Weights of a small GPT-style language model, trained from scratch on English Wikipedia: 9 layers, exclusive self-attention.
Each number is 500 + 50 x the weight over its row's rms, rounded and kept within 0 to 999. Layers, rows and columns count from 0. Numbers have three digits each. The size before them is the row's rms in percent of the matrix's.

# q: layer 2 attention query, 96x96, rms 0.0539, rows 0-64, columns 0-47
# k: layer 2 attention key, 96x96, rms 0.0539, rows 0-63, columns 0-47
# v: layer 2 attention value, 96x96, rms 0.0531, rows 0-63, columns 0-47
# o: layer 2 attention output (transposed), 96x96, rms 0.0661, rows 0-63, columns 0-47
q0 129:525532364490476513481517523459430512580487509522432467524469489440438526425561438498578544478450491565473599503442521506496486559463517517434567
k0 098:551475490496574514433485455610553458441517476578462468484469484514488488533500452524436349520567510426409466495477448482511538518536559557532476
q1 080:559466531473484465498529437513412482494611484413525588439539485638515467447560565479491523510466538523504473450526495584506460508428455442578457
k1 075:516466509464459612513521538370488460561452460509540507552466530450466579495476448513549584456421462566505566451467575427488428544528418505501508
q2 105:464435613519423491497430474531457506497564528461524526523616540569532501505563492539542444519489538575468476506555488620580572485457508473566474
k2 094:469558446486466556544390490430407495588535490489590484462575490530565520524538453508545492460435508562533478528509451460458528517548564419524485
q3 094:430485601445517508469462497570566523463539447518484473532527442615483456548516553517528497500511504511526389441613469572492542470453536466582373
k3 061:525502478511479525420499539503499499509594517523447523439465480519567515461501438480545520497538529494389532533514462507471563519517518434524477
q4 107:572536505530602467473533444523583524524496478539510461481419498451436514612473561435458510442528451402410468480521454476437442504518431553408452
k4 104:570526524469533432333609544533586523418513482511459507447431503494422517472593499436443426543563434450464517480496509481529462561462488469434545
q5 105:501569436516536511511558514481484442552499525533481487520467555381459534515505486420502605458525458452513536523524463402442474536541524519375521
k5 091:489571485486487403457493554555500579474414503570554411457561519571490543517551499528521483522541495494496510446601466547441478498471466451550473
q6 123:483475485482482490529422542495431534457566475430527540497607558561531476480543467575522469494417555583563503431520521639583620454483505510621463
k6 124:447490435537451531615407534461387492568501509442508487558530533498553510547502511542591535456468544541540456456531501600464493424606500528584532
q7 117:590506528575533430477569463536624566473472524511485465444415561436451434514540526498430501539513428447397485508506411487498423489503456478489536
k7 113:550477537513497434375642435522606526405464510536487502501366480472481454469554532456454498530568442478410591525506495471517514562424484560447499
q8 124:467479446454450540589430524450445509525509508497477469565599516577527519495464524517489506428449566579581530525471571539578505484487536460563496
k8 177:453505495556462551589406552460410447578507487450527503517621536515524482524490474574539453512430557582588470542507458605465550467525542501548495
q9 111:400361481435480493523481463519436486518529508476600575441497505507503481540565473448485516490399590597482495476564561580528564483457554535551421
k9 085:481432501465474543571490463542429553546537471469499458484502537465498573578533437469448503493440456592512445536533409527531505484478568499452517
q10 092:513478466462527470499515546488462571553446521479572616450419541513557522460536501448450491606480426488453466523506513564548501559447541546437544
k10 084:525497566433490452540453473449518538448539462524565469490542541461471495604446513455449477494508529455561519503601544453487409521467595442556537
q11 081:439480534616518525625452487538523442511533455497577513476616486506459495502455522460462417445488489549483459423484566574438460511537565570492403
k11 103:451492437516454550497517583482494494477563486495500507566529448562550541508507445531455459542490571510467370446504532542421487474506510434566489
q12 091:508512487401440485512503518504406479534550515499423501482495508560512533503554517561544517538581517493477522604516438567418466571539504461539433
k12 102:494492469501495510561611514461463519470448435472330467547493509477509484538516489568523558504469609540612536457550537550550450515513463550504532
q13 108:547614519572568652493514604488519479465427484491496499465459576578528487455469525536554475566475538433384431571547450476451494554497497484452530
k13 095:456501525405597540482560531464491448392558515523433500530505491576537440514477522444490476460552561443582534436516557546568504591543473602525460
q14 087:492537399422563530497482495529545444551428507456533496374438570432475471564507437421475496450446469506528498340538515471524399461555488477457562
k14 088:533569560449582556505518517494545512474498540401545525478444548498559611564502505532488543488505570381477542507548455508516397504407403521552430
q15 098:489586538530490478481507609500469523553612531537434539462522506471430529417527484519583483566489423622509484469455460552553482598505464534574431
k15 092:579537482538570526592550437538520493526519406520527504484482570573544550517455570478515505424404474513450527428435588516618517433487429526520455
q16 093:500492502512535525556479522559553399477385516519549461464526497468500530459458427542502491515544491494535478528531452548484369544388533609504621
k16 079:408446392488603564532510472541526495487542507481488490555545419561466485406501484527404458461408490476449482459525453518487506566567559448491445
q17 093:456511477544425415527538532466458493513594630477581537447557430471532443449437510499489506500539460501537486460473517513540532474447519460559540
k17 094:419546485587449442539439510570522566515460577563491466508472520529461465452476468422607583587377562518505466552546535511554420490487545485510563
q18 092:508504460515486510544554506519475592559437502512541529575526564401545436449474429511648548511416449542574517428484527495556538442521509530402524
k18 103:506414515600492504453572452520489534461469445493537498516384499574488481541470542494439541473485455365454475475483423464518475446537394408530426
q19 076:604494553506531422592476547521583517520584476487457496436550537527471490474517455522503426562510450542459541527477467599576471540540506440465459
k19 088:522516573485485491513548537489437473525517515448512513447551491507583496443506420508523377510477567573497499530573518528519500437500594471480453
q20 082:500568416491493481457476534503519539595440522478538451499523563526385528499499531513488582505448441503488520480515500418447497478437536574417544
k20 114:528562518449569466429539576476547430517500510589505545482425459573430495508470522434450538452555496380614580551487527415468452513449495487553478
q21 081:452443514450542425488609505569503535456569440496543539543500442413542524492573526501515566451448560521495449437487540553584487485407560444420455
k21 086:451440545475489508476470492491492451512487443458563528430446614460494516470491447466544440554453511547423481538564552562457517530485511494479506
q22 096:461568394434530541470531505500612435500416505469527576541464516506451527512539533557476490428392578454429591468607489490495435496446512479485503
k22 099:465574477510516473451480529463518407483439556454519526576458568453434575472600559523560487482533586372521625520447385484527543642431550471527433
q23 092:485448484514511495514584421538503483520519446455442504589453444404426501503503509532504532441518572508509547551396534420545422529565446500527578
k23 101:549488583549446515543489377493571426561496415585548474523442445475476539473515596520427572444477472518489470450401515470461453504432399534554528
q24 082:546473550499524486511476425481498612581461502405491462513475534439536529494530566546571486521571484488561600562505469457553446511513455540557517
k24 085:479528544549514423532511424475518519549425507456435474453468481526595484544658535471518506526527457453496535545594408403485427451533510537524478
q25 091:442549494559486569494465504496523568617439528512597459610440337518517565559532470481511624434504487445532496503572457401438540570487477447487473
k25 097:558561460587523485505527557458556468537551619577457486547468529523469487525492468520471536485493412507520483444494479497414432447560504463489545
q26 089:500492420470605639452493477525490575473537473431482519531464498502492529380490542570514426553531506535557473531484539504440546565515546447399504
k26 084:455553430437588490565565495486471484568470462440565586447481547586482516560505555546459488504570492488536557422500458571414552524504509507469521
q27 098:556529554514398475465519477508568449470413533545484413531585518566488516499542509534456427553557501522542572431491486471463518470485502495521562
k27 082:510524457457487491502547462476414518520515493466455473495510441531505512498519527540467462607636598454391540510541469517417488522540485414563468
q28 083:516498489488552462427526602536495503481530502483528474506460409416465590509471499438497532496622479548637489469510562438415513550456580476404499
k28 104:588582472536612504460499446508562547553502461551568456405418444548456559600418510459484547477494454437483521518595480413499442541481442495442516
q29 106:426428476562525475567511450480439466572533523473547537467519523608420542558560558416522506439487568559549570420496474480454380599445620555428555
k29 083:460451464536496561504495474526510443556437561444530514532485454546479530525528481462511520386420641604439482505474443489441508459523570422434473
q30 088:585438585599498472520523506468456508478485488405511487459544518513525442508549555553454514401551474495490462456500620598480517555475526530438432
k30 095:488483449461511470447405439496532613490489463540533459524474531523507534468491492559592483488510581552493562593546575520583510535464447547504498
q31 089:498509488516517486580498436457489470412621499420455544431510441549488542461490526535489487514465544518497520540462498510546481579381521427534506
k31 108:489460492526486498491550498490411541408485579437487616484527501490479523496506498568528500589513616444472619620432556519417528541466514590561446
v0 110:512542532469477552487471523486456382488462600509487485529554495521522459476469477491566413440515464552517544484437478564553521497513468593451478
o0 088:468481556460487520448454480502575496462578549520539464559457433510517501466590482527524528517441562438532480456518476541509505484436493694521477
v1 091:430504368440498468562549561514500537495588466440434589498544566447501491418548410484506469478448514489471500349517542464573471508473482459535493
o1 104:393493500465423459401540537536509550494536546440549519518471475454475563605468431469498459469517510514532584454483490441518476541484484512472423
v2 105:537517470564508455485482441540486468514574556493540487567512658414524481561546452506503533524474476491419486517597543540423444489430511526457473
o2 110:407511431376463443630494473560488433562532526460541393492525502458517531456554492538485551568469408462517427478545533509536524459478514541467509
v3 081:495560510433457511427495614483510518520559572493491446500541439501445670452477464404540493470449410454539525515498521515416469495592535502421462
o3 099:525613533476518578514519543460505577402508436497452444466507514504459554460491457449464493521484421462438596451542457472474543546561511575486521
v4 103:432478478560525453484523530570494381466569494464488529494483429501550416558540523431498637356544536561565530440444513442518557498462535484446458
o4 079:440464506338500470529484586464447437530556587476473492483509468430590513540504421491433509442518507444517475553545549530483514429538580448568562
v5 092:571529541524515521445516441513457503497487506610565416488504527553498493417480498528461522459419433498499459462477507480524547432516525518532537
o5 109:520556468534491510597396452526514575484437531523486494439552511545554485467539487407439445590421425518385491516519488477519609496491486510522564
v6 095:513466483545599450619447476504518456463569518556561480471488406507546514477545595487501501577519599526526500442445486522398509499497550445516490
o6 123:563520452528557580482472580465527525515478439532477643427550421516456405512530499534454515426488594523443378519498531529472541519472511377566485
v7 091:458458504526530496496522499551505450404516575498503644457534470601491469542511468466467458491468555514514504490599497479533501527629475584548494
o7 105:396526458458388457518510462484496546448563553477459458516468530514458513521526477444492499574502417482436592473516476449448440517477423534445520
v8 092:547554603497543516457556579508534406437432539524545515507538483589491491515510455532548594516522438528492430522525452500455492554444481441437456
o8 099:573629595538488575465584546533483422486408516565539484493453524493507422416526423595559608540452455499566402486491472479512524454462517570507591
v9 090:575523484555478548554462581512440602567580532450443536539428482528428493520529553535482560549518513557518509517578472431449477457585470503481581
o9 084:542481456500547489556514500535522466528582482431432508556439572537490482493524523611483526550577502459494570452431472511537507472465493493510469
v10 108:551542565473421498489388498506448474551497543627468507426446501517499587577443579518567469504520404409471510574549478445393468498503497556532514
o10 115:594548500453484578535412484428524581517539472454465476444453514592502492495519571484454440579597401489460534555461498488519543584543529492507535
v11 087:555486494417537580503429480497492512464477572521488478533453492457581431544414441477528544433473465529532492498379582493567575424493510468540501
o11 092:511497578390464472542476419590561502512572482492500483519536502574528562433503508360467487512444566444504525424494498465446570501616553419549505
v12 086:446543396510445502471552508522436566404439627513495554482528504458488451451600448430482494536460532551501474547516475539512543572479550551510475
o12 100:403500476499469484543513463523472556486470496536478500515474571515405582453508426332476610490441422499569430548566487467587576516525430571471540
v13 094:474482511451500476484477509470456659534473557407508542462592506530489468584498548433496535494452452519598481633542516492529389563450492463523485
o13 088:445511451482426493482574469532514501556489478530502470474473469459420523520470443427474433558619512462531530606504449522505518494532525436371571
v14 083:511518506480483604486596450583493513467469514479539446356475453512547534545510600478518504524504477413453466463417514492438452610385477461528421
o14 086:529585521446497538463445513433489490517429492555494527527527485519496594524446443371495527449519433512510472529506515438427573521570602497474555
v15 091:549469501436441476499474505534563542439409490532485516413614447575470527504536463501444504513525522489527556521496546571505458493519466536491534
o15 093:495378552539481523494458446532605578432508433517486491553442482539425533496473509475492430563542506517568435578520482474543527611561381545519570
v16 101:566517541461391496517532501535419423459457509561494535505513529515479530465433439503433556504428436417551498463557416519474423497482455580386493
o16 085:476458530452526459543398512455481496499473493513525479531484510578519460524482463498478551568529464428474564553598438428500470477579486587449563
v17 103:520480476557514516554491630519489463554488468526585550519442612461516490542546518505632477448436544521460491509475522457503546480548493402534555
o17 109:569640470563455548536493436505428535565533475391445595467534493519579481479582533480486517513471515488436486541426590552493449491373493375531576
v18 100:523608525386505431482454569491449387473508497456507538467472479479581510500546546531590437535525491487512582551456498469489546579446506523476526
o18 083:469566479499474511402491547500511598529504488484549568484475426472563579458540444478553531447555464527496500548508491505513551519494486502397467
v19 152:423426525506521548497501525500462467519539423482550457602533450540476574531524500507468549502456542602528396384493570520434594445544521458543473
o19 065:504483442487539536596531547399443475467509543523413461436489554491521523504448513550445587467396485501465474434529474525485454476500594495516446
v20 096:510385465498529479481493382358567519462464529416547449394529563499539496557467508488458445541519509461569572529567519447560388464484566514553592
o20 101:484451490515417455482509445449586564582507523584550490506532519540498491510494585465485409511561457503531599586512572471488490515626479459486565
v21 090:501480549463509467403578491490421451415472455533540626462616502519477450463469442480401497479491512619539556501517533423537479510508597560435527
o21 105:452469561522471512421522520580536518369402514539533496558508477553441474461442416424480440526482491517462488563582486515541536423531409504472521
v22 109:455564512442557582505495522440552383517544484539536516486421529442389520501524413450540439543455486517510540435489527442467464513526445429521465
o22 128:556591534429476577507492567436493507504510496557478517454526609521462481502505512581504491586478399484492579421505377468458476490505490473473445
v23 103:468514568470485482550558569581464439476527555477384548510558521518490353448523437532557504566462495601560504448492476603511505464528494524558513
o23 111:443452473539532359506600569558474470487482487441517561638501519497541485426513426541589492494484539581634458478525484505494466471474438434489495
v24 098:543503475607544487514447496550591526424405519544488500445480557524517488488468530528489451534529491453485458586505497622476547470522476525401563
o24 087:545494455578507481493471480590513466538433505537480578487437421538520504486548515521466474511470554552504329622506482458468428553456459473535465
v25 095:552531567490533535479525499586468395521448525521450484577556501550471399560556517564469620548523388554567496462541423530501475458542476525487482
o25 103:523500471440486537600544470529477416463472479494477555550550486495578452477554505570525542509536516482562447540495490502527527465498493520581608
v26 094:496529451579447525477540551493499508440482525425446533478496504484429550449513413495497495532509586531478520486451458506531468625423431420449527
o26 094:440541474521508463451514585425502434485466497525575524504366440510523590522481485467497521480528550479495553476495487517461477544436536514480398
v27 087:597472439578529533592518473474473499587572522441352495529458582439530525541569499533487505462522478475385450529500526471472481483496479526476569
o27 097:537531414433526459509465497457384437611516617391439492522471437504539555562482517578479562487489475487512534392442577489446502483474515430505497
v28 114:446428508506456594475466547524518537591519471482511468658482492460451515603449482486488613479496490517547442434480459436466511432554471471447517
o28 107:546428533489532527621460467450446421506627503528409467522492541487478513532483588556475551530494522380500525441462455485520436480493550517573482
v29 091:481476505463501497458583540532447468485414471461517483564530530509498438461486409490503492500492513543561446533577522487521510423459552522546450
o29 122:483465527534510477463606484565498507485430549522564487616546540541498475463522424488554569524387535541538462480510461427561523387480488552488566
v30 095:531563538588514471522486527445540440488581506468542456541485463500574480510536516538575497489477505556583578438506476554552394513463514417473484
o30 095:477490524531536514443479562467565527476535399475565522514516458469481443417579496492581574481493495487733469465530522536498431529501509419544533
v31 099:555576538441520588452483553424506460492432522570550445506434388529492496541465407507507506456528471444503443515492525489491586499546490531471524
o31 115:560511566440521589522542500445528496463418487551441484447471496529547498441490484482484430594503452505437475498481480509469580472555507464542551
q32 087:553568526530526401547522478512523466468561535494575416613480528512528477559470559588529524491545505408549451456531510532472392486531434572454508
k32 095:544483580553514337497496441539543485412573565534513535551440547469481536509484481539556527449562533380504569480416414509458510463490479489421504
q33 093:432428539477504567461571489459479531565438566487530474470513461598453557450446517504497484552488525512498514480516524475429467476556601414564527
k33 077:505483549515531487559512474587448471487499464432569482564559410589553509443519559493402553495497536536489526520498564498454464468541549414515512
q34 099:471443493480386550483478448496408476551532492517482437460579487506534461450481467527532460562515511517519585477473584522456434471574562434554536
k34 113:492518514469399606503433519488377501480490504411517496489563506548565560400479466519524525496448557578579470426553472537555459540554478439629467
q35 073:470387411467481558497569619472456491526543479464576597494492530489494417446555476542494415496517506495472536457463471517455507456566532434559452
k35 085:532499469513570609597513518399463520521537575566500445432521538604507466472477552492486527517537486472553505417498517497455486510505573482550457
q36 092:579583411503570460511551429511571488507443450550487517499428425530520463571518495437403531490516480489452455531454549481525420497443399476495486
k36 110:576561501466522414471505536502586413540473519545452559485353502478454449501480478463520469504518440436429457552481524487550466525434449538460468
q37 087:527641474505550467486472528484519489477415452468417392527465524392524489503556437485497554432565417545568468547478466515532433579387447498443524
k37 090:562561538426472484423451486469476565516498592439484535465530509507437501439549477514506483466495458560536626462552398520562554475415499429484506
q38 087:508522439539389537544368501484518451413543486434557449464526460553494589469460423548479476491579532559523544529479507505546555503563565585513509
k38 103:432488458521522486515482521467457495526490517437533381543576544462563555421509434478483476472459505513529484520428525525492568516572569439566502
q39 092:481448580500426510516477465447437482484608571410480517476625536552536603494454552497484465510521576473562516531459503531511598521504536588576533
k39 103:448477507494494535564470481451434495482522441534555484550566497585507561497483520516480516457475537496505454489465580537527532459490507465647516
q40 115:558579486521572515453622514492579445447488519526477461498456496505456457485517501462462600443543457437543485506531423415484423516441428481470560
k40 131:577560482511541486476510519487629526473510588491443519511451558513495457451469528528459521491541438443459536517492441437534498504436448537405551
q41 088:487493437500589449419461458472493555534477496424546507484485522453568437457453453550458426484480478476577541480507456487512467478454516368438449
k41 095:492421434488500536436479555514478480565446400440623550530542520488544458433510540548506395473418585503568518422549555536504478551523598431569536
q42 103:496608478430540533479563434513445441467563529597578588479519599484465577523537488552403494597484565508544515488480482466433518419468526541547507
k42 108:473601584516611518515436515486482510452572477554534478541469546499432526464472529518503491620357473438492590530437502424443468554505571580499488
q43 107:514511579539571583426555501470481538434528597469418465495391583486492531445507414479508494551532450517548484533470511481427464565419484514458524
k43 100:460548518542479527407420545539542586477482483497512444479509429482482623480530492454513429500530569521513495549473463464437491490540545585482420
q44 105:455482552407507529486504522541570488545466575487453541581500470475533468500557474469507531462507484537514402499430482395497537483448500470540558
k44 104:540431509533538493402456510569519549576524470481463437528483554490463503496476446581536474592422527526535523453500512421476411443523560415486561
q45 100:509596515439522476463451525559470420446607566581509489475587489506479563551498465516516441532445523437545457506469477481490438471470585582501552
k45 111:623512607562570502439436551499465453510529484552480419501549483495538465516508454516529515499495471349495441494451522481434556512452574484499461
q46 114:523498512587448531537503557549470471488526463401522569540477594450502444508491434530592530474503463558508426507435632481479507447549450486557613
k46 103:505445529476493495526415564574484483500469513507493522576480517536543497585488561513460618480517459520460453488459486488451451439508527431514485
q47 095:578500518491597458440542554491445587444459451499413514596507510500453551538401564476403513397491563519459452508553519515599492544513455544552516
k47 109:551541493536420433496518574487557525520478480587449466468462520477453542472468387493475564522558523587534416392516495569510406480458527570511565
q48 101:519560471499524482492468486518581435505577522426600430453543534496540555431534469459480576516510546472508453473558395598402459564532524528543444
k48 101:536477501422495475493461537577549514554492534472500491534462429637474549567537520497473478493525435391405458480529500471469536506520558530565425
q49 104:535457556618453464481498560555495558517507581483463493454531565484585547346450455461513431588528460487428501524556558534531434563511507417554478
k49 117:504458573531393511512460519510501553411520523436452627516533572529504427401417487434429399569535464453461516473548465609519442505488516451511432
q50 106:505462590546424533477487449496511517462490533493449458549474474429507422454460487512466466521591513517451559587509550425513519438519585451496537
k50 094:465472582457373547548495546532518460505432524522543520477506565486612494537430444598470424518507419571475488607451442571466485544471527486471536
q51 090:500547464486420556508613578521533553432485484439486466413477562482458450540478544521512460464605571477566542458560465534548496565477524461475580
k51 094:449525360500552588556467495475495485560451399525559458478487589552456448516510553496490467576509482547511609484479529552482506540448557535472512
q52 109:435505494432471530508610571437495483452553486476478449447552493633472436452603505445535522556495548567502505422431471498541471546428500516418519
k52 109:483517421528523497396494444599489474522496516486498515443563492627514554553495463481524457471491530484528617520467400491510517490510531534412528
q53 091:463510492547467587469458560515458540512525462548469505483425549436451569518569502461552510488449510611495509521496492539514478515541473371563474
k53 097:419519488506462510523468562566389509621541458423420526508547550515536512555554481427446569492437505577457480412546422534524459577513537481429506
q54 112:375394515517351417431434516465495426545459426487528540555508512479572494451539608458443501509495476436534577525396484399495487444477451517521464
k54 098:487464534481496415413546471494456515486466510505552465483521491484542536495464522486383511511510563427534562474517556468521433521449458486512492
q55 111:473475564526508444457573485487546554402411489572543513477574473497437411438590582483502472511575519498443566454521491523474468530458502517486524
k55 087:435531484560475581422575456527542414360526515510477475525589459521502463459509507523540388483552508567443555439557497561531501558427543530455556
q56 118:521517482446562444438562459540510483524489484478472540612557548450441454455481533548541532535521570482497507502526582523527481547474454478513551
k56 096:557470572476406571417497570518423502466558535493419568545513536484496454537442538460513458494462551518503487576539511521508393526442582502486575
q57 105:543487444523479425566525567479545377459458421550554597495453508436482430475543438539510579447475473529471459543428545474461473507453544511410526
k57 097:535480484499544547500463524402534350499504494533518422536578464557460474417527383492496545493517482500554485382469556471465410468465544472400461
q58 112:524463547463465497561411394494455367388483482476491504494488505497616488480497563595518445448517521465469512492390519481478539404496510518405427
k58 096:523533488523518523481526397456430457454481497553542551461489477532560525472530551539530505470429517446413513577420476496469479505429558538488418
q59 105:467518449507517515510539517445520434626603531430499536554482522536473520508473479477501542491508484523449515619491444462479496431515527545511501
k59 096:498538497455497579436532545543507436508575488462418514509421417513424593525430494493447474571505490471388515516429436502490466557524537437470548
q60 112:492550468507470471515513431463487557515535431562444554547535641402509475539531483588524592540448519563442471450512553533467566501514521462544511
k60 097:481503435504441604582427512418472466570537449582431482563550659455565543493508442511557528495464487600472421490524511550497480514446470538454549
q61 107:551539450494543444531484583491439497483484474521568532550433429467389492399484468452411485600453510470508508576524435510515475474441485453539568
k61 109:506458486492482523433606527517510537452494453432478466510476440483387513397544437470458582551496509438456546452458525449474492617450509367510533
q62 108:552479596431577411522467477453565502474463545493628521528499483506447545455526607425520509447510450514527492602561493473425488460462549577523441
k62 119:521463559467526447569559475485549542524423568521496466544491419458438481517567498465539533521499458536555556547518612450486488479513590562524480
q63 090:492557454509479506535566435541538535536541413520532408524464600563515468438437495569457544481547576462528513440372507436490482462558531535479518
k63 113:570456487521404554464540521586537432479493416574483440524428511596531539491469440559493435520592567471442405483414498380415418536541420483578480
v32 095:528447523470484530525603513507486484606568498545460518515527451505331556605455457498501531528419466554515475468571426475531475562478422539480421
o32 095:462484534492552489578434643443541478475533526604474433527564538482416516573511513484518513594456490460490568389462464504469483473500495580488510
v33 102:494505472445415589478512551455499555605533484432502564577493452491507611514486507488560530444576533504611520459560448467539557562550472527472517
o33 093:459432523516534475582466541466420486543567441408485467555444457546441522541556462557506467426591476478583581559489493576601421456454495429532534
v34 102:476434488489476537495444493589531517537523494543494438404549529485459531452559572524470448503534567557430523560465423533432539536517436525530557
o34 092:554504535447551474525531573532530518441475371532464573533423542511512426506452459470509438554466535573546520451515536472472503419578553432499467
v35 101:542555624480528486501471399512526536648523538445548559567534464507511572522461554452587481524594488513472489549502510456563532395476497495547416
o35 104:507580531395453523497528547546514380468450530520543474480568458541450490491459465513546487482607524488472465475472473519542449518476474550548533
v36 099:453427548552477425493535477542519491552495528488501428536512615544469547516475441457550471502497558503514475478442435579591435500462444354528569
o36 103:488480576543512441431447539535529544593524574479474509537555592591535532486485488478519439541531500617549499504439548602494439550532536555480397
v37 094:512547499502606468502574479484520470428571514531526539463460530548511539496524490463433499511506466577435503484539523539475469479383493563571483
o37 101:536445442571530449530488435445506484404387511577511536441473549382479504471453475445509509489508550531496540502528515435575553467485462518496534
v38 109:455452485523466487480598503555445503433532520528448570538460513505446484483510448437498548497556499525516459507505470584580554444477498497453424
o38 090:494429572544504416486517497572508560455466582397460453534477484473467583478469501504514550571500412516530484587442474443482440445454579546509557
v39 103:510505453439524472465446443457482432448596453441489449557527532553499480451510589498459514565516531416503487545520499484542519422466402570454439
o39 115:506446503457537482494551481525593566458522502510488535471480466526575434501427490544499589535532539439535419497588478414585487447523508552549507
v40 093:457601551641505531445523592536465547442477446453469451493464504466465492479460481471491528579574498540493449483474515543434596538449540518473491
o40 111:451488473544535530560528453526521515605536540526531440450415439494603438473528457543403458491622532445402600512494507460487540536526468535469500
v41 094:529510462424522581529518514573531460467496536469486412455540464488529545528613477490481500464435471588421519463527560461532528487566557516512582
o41 095:528543472520601443539479533472516447560558524445468519467509490506532504487547486491571500444537484492426478505562422635454547498516461456630514
v42 095:541576535576486484506599568493471444491470531519422580498533406525464444473449574411521544536465527564527489506509534554434418495449602554483452
o42 099:520577469506535536561471539494421569474531532548511450553526519475538475521434493496453563435539584479513504523510620532436450497444564447542451
v43 123:566566502498435576557454502545481537502478500521497519505467476534518514610379492557454593496514406483523537507470476531443569517560442449506534
o43 096:509521482447526569505411438506504459494507508506494437433474482430527556459552567617591468589464433501550581405430420424515490530456527516508433
v44 099:561492547427507555520566548523433495484380429568478629518560458481540427471489482538457584511460530521510522442495453606509445422495601500448476
o44 117:563483437487460452555492443508417361500582496516438481538629400491550494513486575594478473492512508550397530514481501525496428500471501479542458
v45 098:564535533537489473579538489464528603482389353487419513558557473481528427459556509565487485563561519458554520587447539570544479565468503501469505
o45 097:498519428648578460507552425501523524503489542450507498543541461484531399502516534629467495503581556481578469587515542496550458530480480460481519
v46 104:491528445398446486418444489567483517592551554503504486518520514541522502452546450305513461473564461478404530513473515506583508471539479472482543
o46 104:549516572505500478535398459552480521554479499443474518440496521469512571520499448392563502440464433569537416467483524456595620469524477463475447
v47 100:504520548676501476453434463512510499506467490608471449445556465480467540570467460479460459455565444556479498479484440498456529511577543550563502
o47 102:458541442420545471567490522517530501575537438484553560431404483516441503611568593486484465426563504504527505471479520525342628520509511478571453
v48 097:574456561538501470454453476524493526531543495459563481461542551492460472508408469541418502508501499514512473478565519506510542539460583554424577
o48 101:448546525543495457476566526458444524598480539520453498440529472494454473499462509557474471605476494550476501402505488543546510550465445414447369
v49 100:475470539365469514493418507526469521523559533442508394440469480577440456480494537549561518460506493509571491452530556442524520474578507535561510
o49 105:451436420376444480500500531420490551477514455498453471629594515526514566484462561582459481549539523537579460481530550508556423540501443481525538
v50 115:605503469532433560562573450588442411399445415588500472491488398519563551580499432600538534484527464495551490499497439516541458520459405406477558
o50 104:545492458534607501556474480495472474406470496456439552498552441484509496471596554506521540563522526500505454563472381525551450518407562590544500
v51 101:536455519543530407521480397535451482500511465464489595455546471450485457519491575586430517510552524541503453538527561461546473480399508527569465
o51 110:534512485513602530453508462498442506517462531480522533490472510415464460591507585528398462520510574435552538600535491541517477551453423623493418
v52 096:538481514517586486512470383476508526462511417464518479546461433452442588439504531496523531499473519501463435470524467523584465499524537484574570
o52 100:517503428507532590473562527523495432473455480479441550405408472581524507531455446464537541453555537359504580409498452589539537469542606464471525
v53 091:469467585372514484465488374414524445505526539432505534519527487494601496517540520506486452564499381485497542576480494412493540461610501499487394
o53 098:555459498456436484439491441525578529393476575490453530482538522447450538497553523507525438491513442514524435475463438523463614565536523523474562
v54 106:407479441592554465456568497570473539480512518432468528437417444540490579572482481493534515553501496444437488464482395482548514462484503525541494
o54 098:412411528548471504589600520487393464499452490532641570486502525535508544539541510578490510610497475458531477521532408425529548500425529571514527
v55 099:576437583551466429601517466636457580474514474402526477437421521490495493470423463536480493485515465464482440574496566519401445481571505487519446
o55 103:388526506508628519469568406533434447508524455494507457439500503429428471458477487494506575592507545389444501461554450494495529558443477486506486
v56 113:545517509478527433446429510469453459381492594405460506492557481414547457512577476577507549482489557544503506519532498518518547537438539474531557
o56 105:568504416537484483441522423484530499465433487415473563546535454433539467556578451572519419500481451531461558532471557496447450578431455527473445
v57 099:497464505505520495494508437524576500452478538481480442431574465480548575492508568544434537517607549535483500574541528541481446563521446530478476
o57 107:420561501475532494525551553475513507435468476545500535515509438576460465591541527525470476503522498457568447484603495515483522521528486566407519
v58 102:508519485532459388473495493500474355484490541531530536569540547525517561502420490484466580441476519476562507506502467498532500545437573556499542
o58 099:539543609536461397560568494423478431499514427442402431440462481538457437548493416554475603469431456548526463585523442502453434495478477468443442
v59 102:482446505435544565536369521503485399564486505530539537549464520474397572540412456483448475554566530493498442491452467442534491541585486487428431
o59 099:573535574425467539466542594461482495491546548470521459505450538551442531523522613531412503477549556506587463503395513545431446585585589567512554
v60 105:489545459492526417526603440489516519356453580550445452541542502475557492587455532530463499478498482504560463536418522539471532541541600460410572
o60 099:558554486550512382489524451511534498417504514537559468503478484473469574382441530672472533549501487510491397608508402472463524513506496529413482
v61 101:420505464564518536440463464437548455552509513498550562406453511669488404552528535503496510485541474482520466483556483514465464504557532595454498
o61 102:426508555435424598470475506464474556574551492573523474531426466467536487552518518497497562491637485547572509462475560544503492483499525464497517
v62 094:513554519467483546476486504526508557442427495436504503411445423494524497473451506489409456458460491529501432528554452560583557508529446502520500
o62 096:418549616524531492562501471499542472455374424483516473447483477578487468482463451393491431518416498417459515519495510502530539562485476497450568
v63 087:468512455405514499453556483518462536517608398527586556438450523458478466512449490559522472450464518529504497591392554472533500528513562434419452
o63 105:464493550413455428406523509514597549496496398497524567540449536388500542526499529486509485551481484458512474535436481520527481544437536488466572
q64 078:521464512482563519445506533453495403458464489486535492516507509599465517534498500440404520337455475436436482461442515533491521467533464465558452